Weights of a small transformer language model: 2 heads of 64.
Each number is 128 + 24 x the weight over the matrix's rms, rounded and kept within 0 to 255. Layers, rows and columns count from 0.

# layer 9 MLP up, 512x128, rms 0.204, rows 87-99, columns 0-127
[[188 147 127 111  77  91  51 159 134 156 123 132  80 115 140  90 139 106 147 104 149 147  84 162  79 122 125  90  88 149 116 121 105 132 184 103 115 118 101 109 137 179 100 113 119 150 126 140 140 128 146 109 115 105 147 102 120 119  86 119 136 146  92 118  97 116 147  90 117 111 108 135  66 140 121 116 170 151 149 134 139 121  86 111 141 156 124  91 100 126 121 111 116 106 176  94  91 154 127 134 124 153 127 108 131 124 143  86 164 127 112  85 142 102 111 115 114 145 126  97 153 108 194 113 108  43 139 100]
 [159 113 131 125 114 112 117 168 131 103 132 106  92 132 131 183 177 104 128 156 119  99 119 156 148 111 149 121 145 160 120  75  99 133 162 122 111 133 186 140 147 137 162 136 103 129 133 118 102 131 150 178 128 137 113 155 163 126 162  89 123 152 131 130 104 146 119 120 118 112 144 139 113 135 152 180 184 150 120 143 145 156 132 136 105 124 165 129 141 134 134  97 133 104 105 177 112 121 120 159 109 118  82 149 112 104 128 115 121 132 175 115 149 152  93 114 100 101 130 126 114  77 175  59 130 115 102 133]
 [166 169 174 133 111 158 154 161 119 135 122 129 129 156  98 123  99 120 167 144 134  81 157 143 170 161 133 114 151 121 116 139 136 123 169 134 123 139 182  93 156  95 116  98 136 142 126 152 130  81  93 144  81 145 130 121  85 107 148  97 161 117 139  86 132 105 119 133 148 206 100 141 132 131 126 121 158 141 124 120 119 105 132 104 119 136 144 119  86 137 137 166 122 133 131  90 120 124 105 123 154 110 144 115 127 138 128 133 139 182 132 135 134 124 106 165 157 159 127 160 124 117 158 107 111 126  95 171]
 [129 128 114  83 145  97 122 185  77 132 116  96 104 114 127  89 138 149 113 103 128 109 147 113  73 151 128 115  92 113 151 131 170 101  94 121 115  80 103 120 138 117 113 129 167 118 118 129 103 101  99  81 132 153 121  89 144 143 145 160 147 103 114  85 124 121 157 128 124 140 142 109 160 171 129 165 134 131 120  96 142 121 128 134  78 137 151 131 137  93 129 134 122 165 100 130 131 106 112 135 119  74 165 117 131 124 104 111 162 111 144 161 110 107 176 164 140 116 134 103 132 141 139 118 143 138  87 166]
 [138 120  98 109 145 127 116  98 130 124 131 166 122 141 175 130 184 143 123 120 125 135 149 112 147 142 168 116 101 136 155 107 110 155 127 130  87 140 140 125 117 157 162 168 137 122 143  78 117 126 149 126 159 133  85 127 154 140 152 118 104 158 119 175 109 142 142 112  99 148 102 119 145 149  78 105 108 160 121  54 163 127 155 159 110 148 142  98 147 148 107 130 159 142 106 110 119 132 105 130 103 115  79  95 159 131 159 132 146 135 164 119 113 124 116 115 107 136 143 137 135 128  97 144 126 126 126 138]
 [ 96 150 108 145 104  94 135 117 128 163 150 167 148 113 145 108 143  65  92 151 156 123 153 118  65 135 131 165 140 149 154 118 144 132 131 127 128 118 118 152 120 130  88 142 166 115 129 126 123 126 135 140 134 164 118 142 103 119  90 104  92 130 139 150 134 174 147 169 109 170 120 115 114 122 148 127 161 143  95 146 103 101 139 145  78 120 126 127 120 146 134 149 126 104 109 162 133  96 135 146 116 133  99 116 132 123 121 114 152 139 108 128 177  99  72 128 125 113 126  89  91 121 145  97  89 134 116 148]
 [157 146 189 114 106 125 135 107 126  92 109 142 112 105 149 106 155  41 120 171 108 131 167 106 121 147 136 155 106 128 117 164 138 115 153 124 132 130 160 133 114 178 128 131 112 123 116 111 103 169  96 131 118 131 123 101 118 127 107 118 130 117  91 106 129 139 140 119 110  89 129 106  92 140 176 105 119 125  94 122 115 161 102 114 115 116 145  74 104  82 105 141 156 173 117 143 111  96 122 148 108 160 158 124 139 154 106 143 159 107 138 119 128 124 105 146 116 127  97 129 132 139 128 127 154  83 166 136]
 [ 89 131  94 111 138  97  94 142 117 121 120 143 135 130 143 173 111 114 154 113 134 145 114 129 121 144 132 122 128 106 108 147 135 121 145 148  99 114 136 131 147 140 141  83 139 109 158 111 127 110  96  81 171 139 127 133 161 103 133 140 103 166  95  78 106 125 104 134  91  97 141 156 123 125 107 115 171 112 143 148 132 130 150 130 151 190 156 150  95 112 159 168 105  97 124 154 105 166 106 158 132 108 135  97 145 129 128 100 148 111 141 139 125 122 104 131 141 124 162 125 137 197 152 122 204 147  89 111]
 [ 96 117 108 112  87  90 135 153 108 163 135 138 134 109 159 119 135 134 138  91 123 156 118 122 139 175 154 128 146 102 175 124 144 149 140 138 153 150 111 103 112  97 102 179 122 116 143 160 173 119 113 127 120 100 124 173 136 150 150 116 122  91 142 158 118 131 128 127 147 136 124 117 154 152 124 121 127 122 138 126 160 124 168 107 109 116 125 105 155 147 146 105 109 154 163 151 132 151 148 132 122 110 137  53 124 106 124 127 131 138 135 132 124 103 147 165  53 144 140 137 123 123 121 113 153 122 104 105]
 [139 139 138  72 118 110  97 161 109 147 131 120 141 126 113 176 152 150 113 128 137 123 116  55 112 107 162 137  89 136 123 129 129 135 125 139 113 109  85 120 135 138 111 166 107 118 104 104 150 126 120 113 126 142 113 129 143 157 110 110 148 129  65 138 148 139 138  94 155  51 120 128 153  99 112 112 139 136 121 120 123 126 120 147 185 123 139 145 124 137 116 124 146 134 107 115 160 151 108 174 142 174 168 110 116 142 122 116 142 124 111 123 124 171 147 119  93 101 103 156 135 111 129 151  93 140  90 132]
 [116  97 122 100 118 121 147 142 157 144 125 129 119  95 151 129 114  88 167 137 163 130 120  75 118 124 136  77 165 131 126  78 170 137 104 124 110 155 118 129 125 143 121  88 129 102 163 131 115 105 139 132 126 135 148 125 121 149 123 132 109 139 125 138  90 115 132  96 135 113 165 142  94 166 126 112 127 113 126 134 184 167 152 148 160 112 133 110 115 114 143 122 134 152 121 122 106 138 138 143 139 154 111 144  96 126 113 144 102 100 128 146  69 110  97 138 144  85 142 112 148 146 139 104 100 123 131 115]
 [ 77 134 137 140 123 185 121 129 118 169 143 151 145  94 104 151 154 131 115  81 121  97 120 120  71 148 165  93 121 101 122 174 112  90 145 110 135 161 121 132 109 152 134 128 116 176  77 147 145  99  73 192 142 145 138 124  80 113  97 127 119  92 136  92 118 137 156 120  78 138 127 158 115 137 114 130  65 168 140 131 152 163 141 122 135 148 156 134 173 128 101 125 143  95 136 156 107 114 129 110  81 106  92  94 101  88 119 167 110 128 129 141 147 122 104  98 168 124 108 123 130 107 111 107 143 141 131 120]
 [184 135 130  88 129 143 170 125 108 138  87 118 129 101 162 131 132 114 125 132  78 119 100 124 139 126 172 161 159 134 121 139  88 153 114 128 174 103 106 124 153 103 188 182 127 142 121 158 128 129 120 143 173 141 167 113 132 148  85 111 112 114  98 121 175 129  85 133 195 114 114 104 108 117 110  93 144 190 126 116 124  96 100 102 131  99 125 131  69 147 110 121 148 148 108  85 135 103 105 144  84 131 141  98 123 111 133 121 122 130 129 168 116  78 162 133 143 108 104  89 128  92 114 120  96 123 132 113]]
# layer 9 MLP down (transposed), 512x128, rms 0.221, rows 87-98, columns 0-127
[[159  93 134 111 165  77 124  74 115 130 151 119 153 131 137 152 116 137 100 121 104 136 137 138 138 137 175 102 156 110 127 137  93 145 114 106 191  85 142 172  90  74 127 140 125 132  72 166 131 124 145 150  96 152 113 115 135 139 148  92 127  97 123 115 115 107 104 131 107 177 108 122 121 116 131 115 157 135 121 100 159  71  88 152 142 160  88 101 118  94 121  82 129 121 147 115 137  94 119  96  86 147 109 118 129 115  83 177 131 134 168 173 104 136 115 135 147 169 166 157 161 133 112 124 129 145 103 144]
 [ 98 122 109 114 120 154 141 172 129 121 129 132 149 134 101  92 120 112 141 130 102 168  89 150 153 139 119 141 109 123 120  96 112  88 101 145 120 112 155 110 121 139 168 117 124 149 152 108 106 113 179 150 112 139  84 110 125 122 126  69 119 179 140 114 105 125 130 150 157 117 143 105 100  92  93  97 145 190 150  99 157 139 106 146 113  89 146 161 153 130 122 138 135 139 162 212 154  91  75 117 113 152 132 176  99  86 122  99 136  92 145 117 113 151 157 123 135 121 178 121 120  96 120 112 132 142 135 152]
 [102  87 111  86  81 108 113 112 133 151 128 140 130 118 134 103 169 185 136 120 132 161  90  83  77  88 113 122 135 160 205 115 118 126  66  99  95 105  78 170  74 126 149 172 136 128 144 109 104 150 178 138 152 148 110 107 120 123 123 141 132 141 143 118 129 136 147 138 129  72 136 130 145 167 114 126 117 156 119 113 136 148 140 165 124  97 122 119 179 129 135 106 122 144 127 140 208 136 109 121 120 128 119 165 134 124 129 108 110 133 126 149 117 129 146 107 100  78 140 110 131 107  81 115 106 144 166  77]
 [117 123  86 165 122 146 112  97 123  93 121 167 118  91 119  90  92 159 129 113 157 152 113 122 149 122 119 142 130 157 136 123 156 150 134 104 138 122  96 123 155  99 167 146  79 167  98 149  55 119 179 145 162 117 150 135 110 134 124 136 149 128 115 137 140 161 126 121 130 109 131 133 134 156 149 162 129 118 155  99 137  98 114 103 156 102 131 139 101  97 131 136 107 155  82 112 101 133  96  96 113 113 138 135 113  93 121 137 140 132 121 129 110 144 134 137 110 115 187 130 150 148 158 117  78 178 158  93]
 [149 141 138 120 117 129 118 150 156 110 132 160 128 124  99 150 110 148 145 162 128 123 143 189 120 162 144 124 158 124 116 138 127 103 116 157 138 128 137 104 133 130 137  75 133 166 108 153 135 135 119 127 113 128 151 168 128  95 133 123 146 132 159  92 154 133 123 137 118 136 130 145 124 123 130 179 159 107 133 150 119 109 135  88 123 110 111 108 129 137 129 173 110  91 155 142 135 153 157 138 152 131 152 130 104 133  91 118 102 127 109 143 130 119 141 117 147 123 161 112 135 144 163  85 144 157 148 118]
 [169 137 103 100  92 126 130 144 113 107 140 107 111 105 119 121 152 164 123 107 162 106 163 163 142  96 105 111 154 164  94 119  89  82 122 122 103 149  82 117 169 145 122 134 117 125 148 119 141 139 158 114 131 123 134 145 146  83 155  98 131 147 150 157  71 106 156 139 126  95 142 130 141  91  64 117 124 140 125 100 118 146  92 122  83 130 115 135 105 111 128 151 134 104 111  87 105 146 130 102 113 114 115 137 114 100 110 169 107 139  88 156  78 173 138 160 147 133 182 102 149  80 129 104 147 130 114 129]
 [132 143 119  88 109 117 154 159 146 110 142 109 158  93 109 121 115 165 129 135 165 108 156 132 148 135 109 121 131  89 161  98 112 115 133 132 147 132 114 131 116  69 127 140 143 152 122 148 149 100 127 124 186 111 134 147 167 110 153 133 119 140 126 126 117 140 153 105 153 137 110 154 142 131 146 171 135 138 137 104 125  76 116 188 127 130 130 175 111 114 116  97 125 153 146  88  78 117 127 143 111 103  80 105 101 111 142 110  67 157 122 140 108 127 178  97 165  97 173 102  91 131  94 147 160 135 114 129]
 [139 118 114 107 124 120  99 145 101 127  88 173 141 144 121 105 127 141 109 120 151 142 140 117 163 126 130 162 108 144 129 101 163 108 127  91 118 132 136  89 117 127 108 106 138 167 140  89 116 122 138 136 120 135 172  81 112 125 158 129 100 133 118 162 112 160 114  97 136 153  87 102 127 119 123 143 147 112 166  95 113 158 145 157 117 118 134 144 123  90 129  98 120 115 141 117 131 142  97  76 150 138 118 109 132 114 108  99  93 174 115 150 132 150 147 127 145 131  99 203 142  79 127 102 175 111  99 138]
 [104 101 137 143 171 138 107 143 104 131 192 101 133 134 139 101 101 151 125 140 138 100 124 115 143 191 151 118 170 125 123 120 125 124 169 181 135 146 157 139 108 108  95 114 118 107 130 129 133 133 125 129 163 129 158 120  99 126 110 149 121 170 107 121 111 133 124 148 141 117 117 133 152  82 109  99 102 140 113 149  78 162 117 101 132 169 137  99  86 135 167 138 121 119 141 118 105 110  95 144 115 163 170 124 143 106 132 139 107 135 149 150 145 113 114 160 163 155 151 100  86 118 171 136 112 125  89 140]
 [ 62 130 157 145 113 146 141  92 126 106 117 158 126 123  99 108 185 130 132 113  97 148 116 162 139 143 109 128 155  90 111 129 150 111 110 138 178 144 124 176 154 122 106 132  79 170 106 129 148 135 112 124 136 113 158  97 140 135 145 167 127 116 163 158 161 132 116 164  91 151 139 165 103  91 133 146 141 132 127 109 152 131 171  96 140 122 103 106 118 133 123 170 147 129 130 165 138 130 121 134 106 139 126 106 142 138 148 150 126 127 101 172 144 135 116 118 147 124 144 181 124 125 141 149 148 151 104 159]
 [127 160 129  88 145 155 144 146 152 132 129 151  99 124 126 159 115 165 135 111  82  94  98 141 170 190 166 145 115 158  88 120 149 143 130 116  92 138  76 127 139 122 117 131 111 124 104 129 156 103  96  86 174 145 120 157 126 119 159  99 103 146 126 163 158 129 137 133 119  93 141 110 143 163 159 143 119 142 135 130 150 159 105 111 114 126  97 136 115 101 146 148 107  82 133 127 122 118 153  99 106 170 155 128 134 117 112 143  85  98 114 143  88 115 134  77 138 144 176 118 153  80 115 146 134 158 129 128]
 [129 119 120 154 118 149 103 141 163 152 119 122 120 127 144 113 134 103 111 138 156 137 136 113  96 150 149 131 121 133 127 134 105 105 129 132 144 116 122 154 147 147 117 125 114 161 122 156 136 100  91  99 136 143 107 181 140 152 181  91 116 109 173 150 150 117 119 147 102  76 160 170  79 152 139 115 150 159 122 134  86 188 156  87 114 156 153 120 126  94 155 169 128 142 134 109  86 161 153 147 130 166 119 135 179 121 106 141 166 137 110  75  99 127 127 149 114 166 113 117 144 152 106 135 127  97 107  93]]